{"n_layer": 10, "n_kv_head": 6, "vocab_size": 51555, "qk_norm": false, "parallel_block": false, "init": "normal", "init_std_qkv": 0.0225, "optimizer": "adamw", "lr_head": 0.00568, "steps": 12757, "dataset": "wikipedia_en"}
Each number is 128 + 24 x the weight over its row's rms, rounded and kept within 0 to 255. Layers, rows and columns count from 0. Numbers have three digits each. The size before them is the row's rms in percent of the matrix's.

# layer 6 MLP gate, 2048x768, rms 0.0213, rows 2024-2047, columns 384-511
099:133122119128143117115143116113122117154126107130080138111104165130140167137101101115142144122138124091157111057105090107131149125123131082112116102082148084147132137158141119156157161093117133132125165128102125112139168131123138109116152188126128115116113159138116138121121071084121169174088128148125153120149129124125125117113107116156124153123119159138132126107136131125166158142078
097:131154126181143154138179142127147187118117077093101112128148100114161121143128136171146098143129143151110154111094119148138111119110124161119170162159122084136159168139142170141124108078092164163148131141138133127108142073126171100143113093119117157138142101110137075164113135132133121121153148143131123140088109120112103121148155147143153127180128140123096158165187126137095160165148
104:115160129134164134161110124107136121093147151068133134130129150119133155147185163138119056123129117094122105121170129126150125121113202130151107158154139130112105065124108162121092099129113126122155153130166133172149122133115159084139156121098114149093139142126156095137116175154146105123120124113123113151092070117122146093108091107102153153109138123065117104171096159144115135133154
100:110134124121114121132086129146134159156167119106119094132110110119111155129059106111135091116106091144109116123137133101121117085130085111128087083176133091174103112149152086139117144095093139087114128148157162126131130133140103131109113168130147131107109150132122113159114115110136165171133118108141155155164132151087085178111095098121087144147149129112126119093125132128166174102141
100:148153161181178143149118136110126126129125133115116097128112135079171127152126115132082133128131097143125090144128111113115125107115073138149130114153140171172163140162158150108187159102168161150163142125133160171122111094143137114106128097145145114096143144093112077151186124105113102094093137122183097123143090139123149139171117141171154107124082118143084130161139142118150133160138
102:142120167137068137089107151093163113111151137142096065140123113136129144120087131126137098144109177155101142137154175160111103134109110187128146124116076137141143119091166108140108104176114156153122130108109112184170138104169135113126111110106129093148102119123149118111107089151121154126153137162133156120129126121149159194167096124120161116152188087106115133133081148147114145151147
092:086117109125106120103118134144095135126142070141122095136143133127113115137150124177088105172126146134131113126134140114129109150102111097111117169157152104130135146157183159115130114196135120167119102113098172087146139129185098132159175091093147094122129103116108098124132105150119146084110099099132139099161158112161108157106132121109180113141139107150162151127133114066131136115107
100:111108090086088066103137102134086091144131163146106108121121123151154154135175161117117122138170094140100137124122155157121134128112127097173112145117107144124165143082129138114096129098098116155115094107189171148095096070150130126147170113113127162104123126164131133096143200143101172131130100133146118111108122146083142153102100100136143125121154127089168092162121171107106133116160
099:159123158140137164114128100145147126105111101150135100155139125159148068123111104140107100112166152118142145133103110145124111127105127097121117152133162108143136154131137142124169125159131208118124157155109175151108111066161161132173093130129133142108136134136138110128104162136121103127135125132137122125100108119126130139123155154173124104134152132117065125154145186081140140104172
103:132151144125130087117099141160139133105167187141127111121118141122126072122113093097088146126150106062134140145115129143129063135125130111155126136134177112132111109161108118138155140102102152145154117135126139093100126092130106159135161132151087143168149109156149147105069172109095121190136109137137082082134137124149095132091138147124135101129119120142098142107147072089128107125115
102:127097121160151173145146121099127110146126152164113128137139156117126148123141116104145119155105121148081107134138139146101133183133114172145103117125150097130126154132161128147132157110110128160113121129132142144154122106083146155101140115159116164099126154125139133138126076141086124134130156092159129134154138108107103121097085128114152099104121155168110124070143126124186150126133
100:103138110122140114144100137105097091102110134129119182129117094130137165133140121189127085159132154103129121142131087123172107148184137114152104114128151057100144152152067187099084146146101097183149183114129090120096137150128144121159127140119086155090094164105117156100093126125163122113128120154161090145124130154081121111130104186106147150093116153097183135186150133148131089109095
102:136147146125118131122148086147142106145127133168109130093153161194130124118127154100123123127069146062146140105089101126156136123107141112138130135144115131108117141145074139137122138115131173123093121123137055125151120118143136066106126110132154108107134122125101116109115139149103096119153161153137157119120135179118134137135135143131157083094155128146150143151127130132110119097099
099:140126141142112143107085168150149181124112088122096126101111138111112137104125144116157140120137128106125128102145157130109140111106134118108099123134137140153121105108125121140142117127096127116127112138162133096166165117168124141115124120158155119154099138111187148110135085115124085188090121108115075141122124139112112105105164120142120132160142129138141105118125131083128128137119
096:120112170123168119156158088092127109176119169161109142134129146137124140098151078120125144090124128148134141161163130123096075146124127108140128119160117152147144121146115184147149144122146139156141160124133097122140124126131122125160126147100157107124159128148122119107130140124140102116162165145098128081095120114098119114115130130156148094105150120120148131139109097175130156137128
095:129134122132127158107106107105123138141139114155101142131109122140159138129135143129122157149165132183118143106100103157172147131159145176113127096089172132160123155118141128161100114141118140129113187142096098155125108107122139126133110123145151131181098132113146082153177121163101113104124075151142105133165114153120150118136132134125100155103102141125162102102120157133098127138142
102:125132168143117157095106129126129172147072204117083120131121161119138122130106122140117119128130140143094178125078117153130081127148121104161143147194114131172126118113151152106158142140139116140171164148136122138140137112174150164136097128140164084076106096101126149140142151123119111116169135108170118130170154113103125139159157157124069156118124119125134088180137178104125090105111
100:138143136187144155120163123103140131087125152171147122100119136092121136134110119129106115105094133131101104152163125111148133155100151123092105152149143130089094117127089104120099129139130147102105168149156097172122129121136159146117097166178127102115132146107108103123122155192156129147095122124134090125088108097139088116133130132115162156137133114145089174119111111138117102127162
101:141149111127135110128134103129151080112148121118142133138192145130141086146127090104089096154148150091143161115139138117132130148132117109137161116149131113161129128131126135113104157126118161122150160146130115148118150129116107115158103087162162125185141158145148119134150157084105120121132137141130116148135163187128153133131128135113048150126116109127186174094165131123158143117173
106:111121156106145168107126112146162138139114062158092127127167160110134095141150125116159100147119179117112137113113138141100101156124156117113115130145158127170132130102128117122146099109154145085150170128128143127133110107118142114127121106094135142129152135151159102183094110138116132159123148127151133110127127152114162133138150108114124123112166109088142007128112088104162133099098
099:150135134135128135071183129103091171119111178135150118121151118078147113184100098075179132108133138162092105135131106168137094110143129181153122102117128128113141130126133132126152127165080138094140136117114164133121121141145161115139162128159162134128155148103092129098149146128153154110079129151098145090165088126113122125165117090131094112139150159167086137109162122078159131124175
099:107137099140107127147164169115156101082111094118085112142116139140147114133111059110134130147128092097115097120092124187105122153152134106109159115126160094135099139102106136115102113145111153117095136130102108125092164171123158128148129098127147112091098117153128097115136152128129145131109144139142074114135108147143122153125102119127117164139095126109131113112167164122103111142096
098:130123095102122141152150101084134136164181150164112101100101121151140116153131081113122091149103140126124115126139101133106155112142111084098158120131120147131107121129121103138145127154129144103143135138153139121117115110141167150144137133126146120109086187124125169116146123111102133166131142109144125123125081064119145143153122123100085080138151125125126121126089101122158143174122
099:171168192108131118128128132148144106123079136152108116100128164141143182137093140122111104136131107084119143134087114112147103151164174096089145149158152094149159139112113121189140155108090162179173201155153161185105124110100146158131126117188168130124148129108130151141128105070093165177158111154128141152143154112123102145144135119108106113162148113135119150094171148078166171101140
# layer 6 MLP up, 2048x768, rms 0.0206, rows 2024-2047, columns 384-511
100:209105126080108096141155106132115081118121167109117144140130121158144131090143108103107147116147133149129156119085125134123154113112123118151162164159133119147145093142109067093125087164151135132162124118151182145143136136122104144134131152131115103134159182164160147122130118135144168109155132130105155130186150129160128156100090129123148172149133167126110112108154122111131140115138
094:155143149089148129176110074115173108138110121108146109092119111113175132120095127068165097128130116106131147106120123121103119085142104120180113145133102159126134103061096135115117128147157134138159159140155142110111130110161099140134104168115128100130110136103127149128151154106117122130112132128108064125112110106159142154133148137150127099107141128122144121130116158146183139137139
102:115139087087138136121136119153135157145124115143125090083185125148148132135113176172128122158138144146117164101129150139109140150164135122125173109150126110152135117121141137138122092142130169101081133118149107119127118124117092170108083134175146105127103149133137151102121154122103130122155108155112189146150145136076135161142148140145130122094133175126102102152138091124141097112172
101:102162148142143173123111138115135080166141123169133153153139128124151201146150139167117152128112167113126090113113142113123109140142109130149096118099138109167091153151110108132195141162112131158142162140113113132120114185147139138085148116154117113148147142128100124146167140077081110113121128150139118199165109128155132117118105135136121088103148137144138171115161123091141102145096
100:118109101126116171127128142124141115123149134124110126155143150123129171083092142117136148092126127113124147126113139153113093138108173140142142107115116144122125093116147067151111121138100135126153142156132153102107132148106157138141118121148107148146146131144142165104099123157172144104175162145117110157117152111147151156174122116131134139117108129148148062109152137114121153101127
102:135128102135119100104144082119139091138150137097096140090101105094108095099127143144105117113080161110144115147138128105176100093194118112126110123153148134104121106153117140106125160116082133120155117099162157095113101149107143138122134082127123117124163157141115105148147138137145127102139102127087119140141098135106157140146112096156122166115091173096124133109126145127155120142127
095:182141138128093113132104155139097109150148104151125129108123108122107085081119133147145168120104112161132148122117123120136114150161101134100125103119118129117110124146129118176138158120154160150134148106130135112137144130131129140123086150123144143156125152121152133152153092136107135194160147139131166150091146140161105092104126168139149145132155120122128122115114130130139144107108
100:122118154103140118147121115140101128121111158120118134153129114122108175078127118142116120106107161153088116167138094086105102150072117121158083077203109167095168190134146117157076095104111128139120103144091159174112128131103108122145131141121107165079130155142170153074138073101161131189135150119137143163109104120116110119100098136125139090157130129111144128093101109113142110129137
098:123183118159156119152138116061100114170079130109130155144121153084165184152170172124142165109155129098150144101135142129204128131156134091151156140123157162111122109168135139091130134100136114098154110126166162103123119139104113123116112117141126121115127106112149137097141125111150173095121125128091102152143136158141134103156130138145141153097148092115183166134112131159132119118060
100:097141134150144166102153153141138120113133151102140127127134108142138112125155139129116132140111116127071099100158111141143128129135143150113084138121053113130119159134117104154145113175150118106100141116191076184144146126107135114118132109144123162107120157127099137130128110113109120113159130132133155157130109150094135127175090079150085124100117141108160112099138138152163158089099
099:111145117141098147172143101118143151106077147132119149157107123111139105106166126146114109148112119161118140147152121102127160149111137088160118093111084188163098171173113116126153102126098103126103151122166169122095111148099122114142128105137136125137152147101116127143106137102115186102139134151087101144119141083137114126100152117124145121131160151115117116095101110132159125148134
102:101126147118156146094106171161163087121132119145141132123110111142151133157161106136129117125142135111109086111166131089137130156149146106115122116126139105130107147133118169167134125145102139171113171091144137113085142101127150091136152140100092140124097105154135100129142126137113121121105156159168091157131121161107138100132103148105094108119082135155141106102131131093107126128129
103:107149144108117162097141112119128162124151142116143135133078127078137151120145104168163104116141146163140127140181096108153138165087154117148127117130134146136118145144116128108079176111107125130096126117144155154117136127130114129109143128110154118171103146105095142059109089145127135139092107163113126125112145120091081115107070090122135133135119143150113132136126089142161134126143
098:164117162103153132115145133113195112125157117124103112148144126144128128122152132139123142130088153138143147131159184155141115115128151132142115095146095179124135055121121171133127153118119131133107114133131104152129168131121140152136125137137168131169110128134136125145157121111125101118077087138159103141114126136120122161100144156134114107099107074153121125167064134118096129136161
097:152121075167105155138186120171161171128085147133109123136093144061085116149104123097040080113097145145149107129141067100106119126129117122100100158147143148139174132143158120156104169133122141121138106072120107149122157091085120110136150191122149121115173148128141173097115115115138155121113152171124100127097096188140129124130137142134166132118137130147134161144106111137150094146133
099:166117152156128174116137110156141148123101117086085135157136113096131098107094092130166141120117103121164125103139129168121097110169115120170115078150156152150141146150117136094177107198097148116130111114105173160136153114168119170135128092101105140114136134120158141166093145112135132130129127151132168135144133116113147111163119132099143139136129114151135128127159094113131115147124
097:121131125160165104107126127155129151137172110086157101155156106138100164078129074071135125108137128141126093128136164153199142113134138168158103121083114102085112114128192137099102111136123133085127103158124106113130141131062144124073159150164097175144156170151151115150148093123120098159116104161134136148117080173115112137135111109103151148107130118094118163119150117112128145109179
100:126137178128129088110118150104159120128141100111143154145147117143110156114128165168138109151092123156159113152152150136103162145135156138144145122156096202109101106152125115122114141103127090141124107125078144133093137139122136091106162114082133123153101137150145127107088113103106070104088131114168143117058133155120092125132135105125156117116118149045116138116175137116092129140122
099:097153117132160139129105131159114094118177151141152104123132167197121141123124111139125062134109102088116127121158102098170136132172113143135156124110106121081107123168154138141148154098129144146142098135132107156138118162111123155124100168116113149115134115101110125119132122112163152142100124118156077135159089116087095110128148152121124110096142162129126110160108141151099122086139
104:124088131105105133106130128128119121142140128134141162142168108064114173127131147125135142096104117149132153117145179097117137112097139122065121143140146111171102095118148117125150135123165145158137113115126118149122181140132149138139134114118097141168111136105141171161133107158105083118136118098131147134111158113070169149086141117130112107097097135147086132105142085151140129135116
104:155148112144089110125083128122101110121115137120090134135181124119115123133138130139151081102161134142139153128129150136132108127144160157124161097121114118131143170087140167126141110139117101133093115118115098114092098104148153137117147095166152101111132140136149071128120124139121138114105171094096116121154131122139129125136134084147104147161107069120102098124127142134091138119181
101:132140141138147122137130067131112163149091121173139153148129103151101156144129103116130129061117131148120130110152172116145125098140130133079134135152112116096118127084118172135140101119115171115164135149084148119145115101118089141139137100128085130140140134165131132184126109140143138130157104147177114166145109158091133097176123144182133150114112139126140082154159114128102148125130
101:097142119142124132117085166152119119082110087156134131088117174089125151119147151083160159105134118073141078085100151131129103152113128161142118145191159121120119192154154145079111166120104103114109106122102164087115160176101101155105131076149111140162096140112161094140106131118097144106138114151087108137118113164151149084134159119140142142129089123118120119156120131135121125137113
098:083104135146142141124138152089096147107131118143165134109133115091161078105113111126115100139137158130163121116157162153101149133120114129104134131115130168110156119145126146105118126134172124093078176119126108065106156117155105110153102124071087141090127155144137105111127163124163109125163174153125101120142121149133136148130138180135119150108137159108126051123091120128103109102155
# layer 6 MLP down (transposed), 2048x768, rms 0.0176, rows 2024-2047, columns 384-511
101:136117131130084186101129089127136112124139116179090146148143129123173128115132141087148134098081104132152150109168142175147126141114148095093142114135104111075173146153146150108170139107123154085104117152129131108152159114142104153115097151125087118102143123145125136151133143109142137140170137121167132104136072136158141128140156139135115097134107129126169116124125117143081141101134
097:113151093146141108110167134119136157127177143097118165114155141128151143143119126142190092145095116119140108119137145138133118111115155120157142112122110095086141124093114163131129139118128130114131126128088106125122165096075141134129115091145088076095125126086102106152125106095158105126103128148135126151137144124100108156125143129211078114161145140069138144175176151136125142107173
101:133115111141139094120140080109120151134096128156130141093163111179157130141108135113135118119172135169108126098105107183152097120085120092129128074131126149115147122114134089123158118171111167154090120117098139108144125112098121093170114070129142162083115148154174153139124121115105151138125159124128122157129153139082131159128156146144141092137104121115126170141165084100134088162136
101:142132113147181120159120130107148082164116136170116073133115110120093093152111128104189137110099117154092128117164134121135115116134173140116143100129157133120122154125156150146134131120115168167127123149194113139110109093136102171126104114108106124124125135115110147123144147103108158123112115159137118175144133137134093131156131099158106182149129116137131134145132124164115090141144
100:138143080146132127146097096095116102154098101171116133151137128131110151103115114160100130171116128129105119179115120121096134132112080105129175113150149110125137113116116117167164115138167117157128127142118134094140172085166138107143106121117129086127117163144145158103173151109166094127160105128109098114125130127149070104096090146155126126070104124161120107119107120103103115102144
103:112156157134145129101127157121133114149155117133107102128138131142153151110135163143131166146119137141127147159144151132109145169099132119122127144198107134117168090132139129079134145108104162140153126134147156109150091128133104148187111105155155102142113089171143138109148120132181119113131140149148122144124154133123147163148126142131141131103094120117107166078168120149139092145161
096:102107129155147126182122100104153107150138129122096108151133130080141126067087150108149107102105130077160157164111168126122099166130120090113136118135099131123128109125136125136153138139081136107129126120104151155123127146131173126165147127134109100080144160140103136144090136131097151102144129152145092134133103094132154155095142134110121115104089120119115158153148133116173117118099
101:139157149116155132151115108126133198165121133124150158090186129146084105132088157110175136144119087111161131139151080137127161160126147098114158135140120090176109105113145080131115134103114101136099147109164104114151135165150157140135135164094124160141136138108153122100102123124089122132118129144105147127131177121115126117159124125148152134097141173115147151127145095130137095126131
100:090128158145155117151140087144121116122119151123140135144134131138119128075114133127138156120093108135134112110109137128182149150144155089156119170160127133132122108163098155097122117127138154125139159121194158104155122133102127119109107105113134107105118083104136123120136125155150167153113112138082161136132144129109120118118155153145163148092178138177143129203139113131125148139137
100:143152140144141122175126131114130129130147153159139100095114109112161072161150136133104146144146128159085142141106135146131115141163128160107131119118089101139076144101148098159127099091128103084138144131104108106103120120191120148139162133148118177131134172105088112121131121127112092132162162130144126083126068163157119128131178172126123150152146112153125142139107109181084121076112
100:111134166135149116099136136117086142091153168122087095107115146143094126120122100143152131111112162177108112127122139140115127115088156161125133162188138151130118091110168155162129118137123150084122148196139089066122137132108059172098128145132118134110138134136117118104132107114148101114097133154147094100107115140134102133145111119149112151156102126133085150146088159133166131139166
103:110152162102189126125101170122121147106097122149119137107138111153146157124146116140156110125158125154131082122122118096095136122133109111135130106168174114126127111087109203153060130115158119134115149100087136150116106154124153107135116111155126112115133073114120117127097120126185150142130125122142099126135103139160180121134147098130141146075119110196107121115138138123172145141125
104:141092124120108122170101125089128095167119143125146166154141138137135108115131123152169142166132145100115133130103112133137104112122134142111127116088103163153134146099105143125122169093062124117103103122151149166133105133105117128124116144143138150146101124165134191147164119127113140137125116147122118116141176093117091116116115144140088110146104147124133148180135111128095147050150
100:086125147128150165125118129119110116128136149110074124076163140137195139104136133141130117128158163128157095125113113119174149137152095156146114141135122171125110159125155089099138155083105097118119182130135143163132097146174164123144134127143165149122117099122100101142136120088161133107104098081116127118043106133125139132185121165098117115109116131114163129135136142124127116147152
099:151119182137135165142090148138148122136158147166097147112160127120143088143138092130154110123102106139102122163084157138126102164110199089126142080111117132128077087111092145121124093122125139140115147200149116130117115166115123107104096123140129120170114103124158127113093148117127126117142114134116156121095094135113123135126141084111132109098140133132103110124150119143149133099134
097:131138136172110105087109085154125121153176097135146127107149172141120106116112157132108161117106130142108143105098081154145139087153105094089158092181139158127118123127146149154146135128138203147142154178106112139070120133110143127118127136152112128180085145150137102140134163105123172114091117113150122168145112097078121129121089107176144124100140147113131148132122129118105176156155
098:110145116162135116123108091108140086141145159142151123188135108097157165141116102090137098147153105158115159135134128109115111147150122109186143118132088174140090113084154121088115123140127109123110123104165137137082131107133128102102124082145136126120106142127106139108137122122159095129116127156188150166117060129138109107127114178136052095113158097149105133163147113164092098145172
099:131147104099104126093109149153106124141112144144105146072106140116122119138116142118131162107156171089088129097153141098120124097139123131167133113116146100149136155167127134118151148133147095125123156147083099076101155148168122112106165134107136107122121136133118123112120083114162121116195134131164121124109084103171122147114163099110120118112093171112105140130139183112163147092125
100:146115139134111106127083085105104128129152122128126097098141089171143167152119100119112126177133179110108156129123128112121143159115138119140144086107139122148166142138115144115144146144132144151131113130128120139074130124101093115134159104132120122151173144108146158155114182133140137125160115078130127108203116106137141139143098131117189141141114134127152142160116117122080154134100
102:141161123112121094137177107151140140142105162123150151146105104135153120136116165160115153142090123116115139111147110110165146119119109120150125103141156137143123095165144114112117098143114169131162127133123142122145153088119139109107133161109092141118127113118133109133157124132143134152078090070125157129131112094129100102106118146126120159126143125119118135184105121094140135149151
104:106105173126127107115113085133066100094123116146137119127106170134131128157113138161113144124115107058172125145134149097160132144092133117132135173104134098150164092111116116136126127113151182123136148145076149145126096168100094146133171113164112105148106113144130116128129190121114120139083124163155106153146155090108187125178135126140114150142125146113130123142104178113134180109155
099:106132092165077124109132068069152124123117153159112115118150152071152126138131127118150132112110126179136152089113163146109156178113142138105128132140120113120127118125101142136128158147123185152125138176095116135107131121106130138141159123166121116100151122145090155121125095144149130159140143116118150143093150140102109129119068153145134191143110141126128121101126139137106160150085
101:112132097188149113092136174154133118153143130148108103077166098105116093126091080113126106116124116148135118092110138113095146141102122144095161130136186143160133136139132126130171180123118123122145113122107132095125133146109143153105156098140114145143115120115115113157137110129126162119125122130088111099130144118178123139124085100117122108097154128117129118131108119103114147146135
098:154133142097100155149124102086116100103152127116127140092171117109190153112130102107101132110112111122159102096124199161108079123154136157104137152113138141152162141114107128150133185152123166144118130111145132137127137129093104140108126125107117112128101206154100097148095122132100135137136183147167121127132123131137169100113123139143095117154113120158145076111065107151141128085168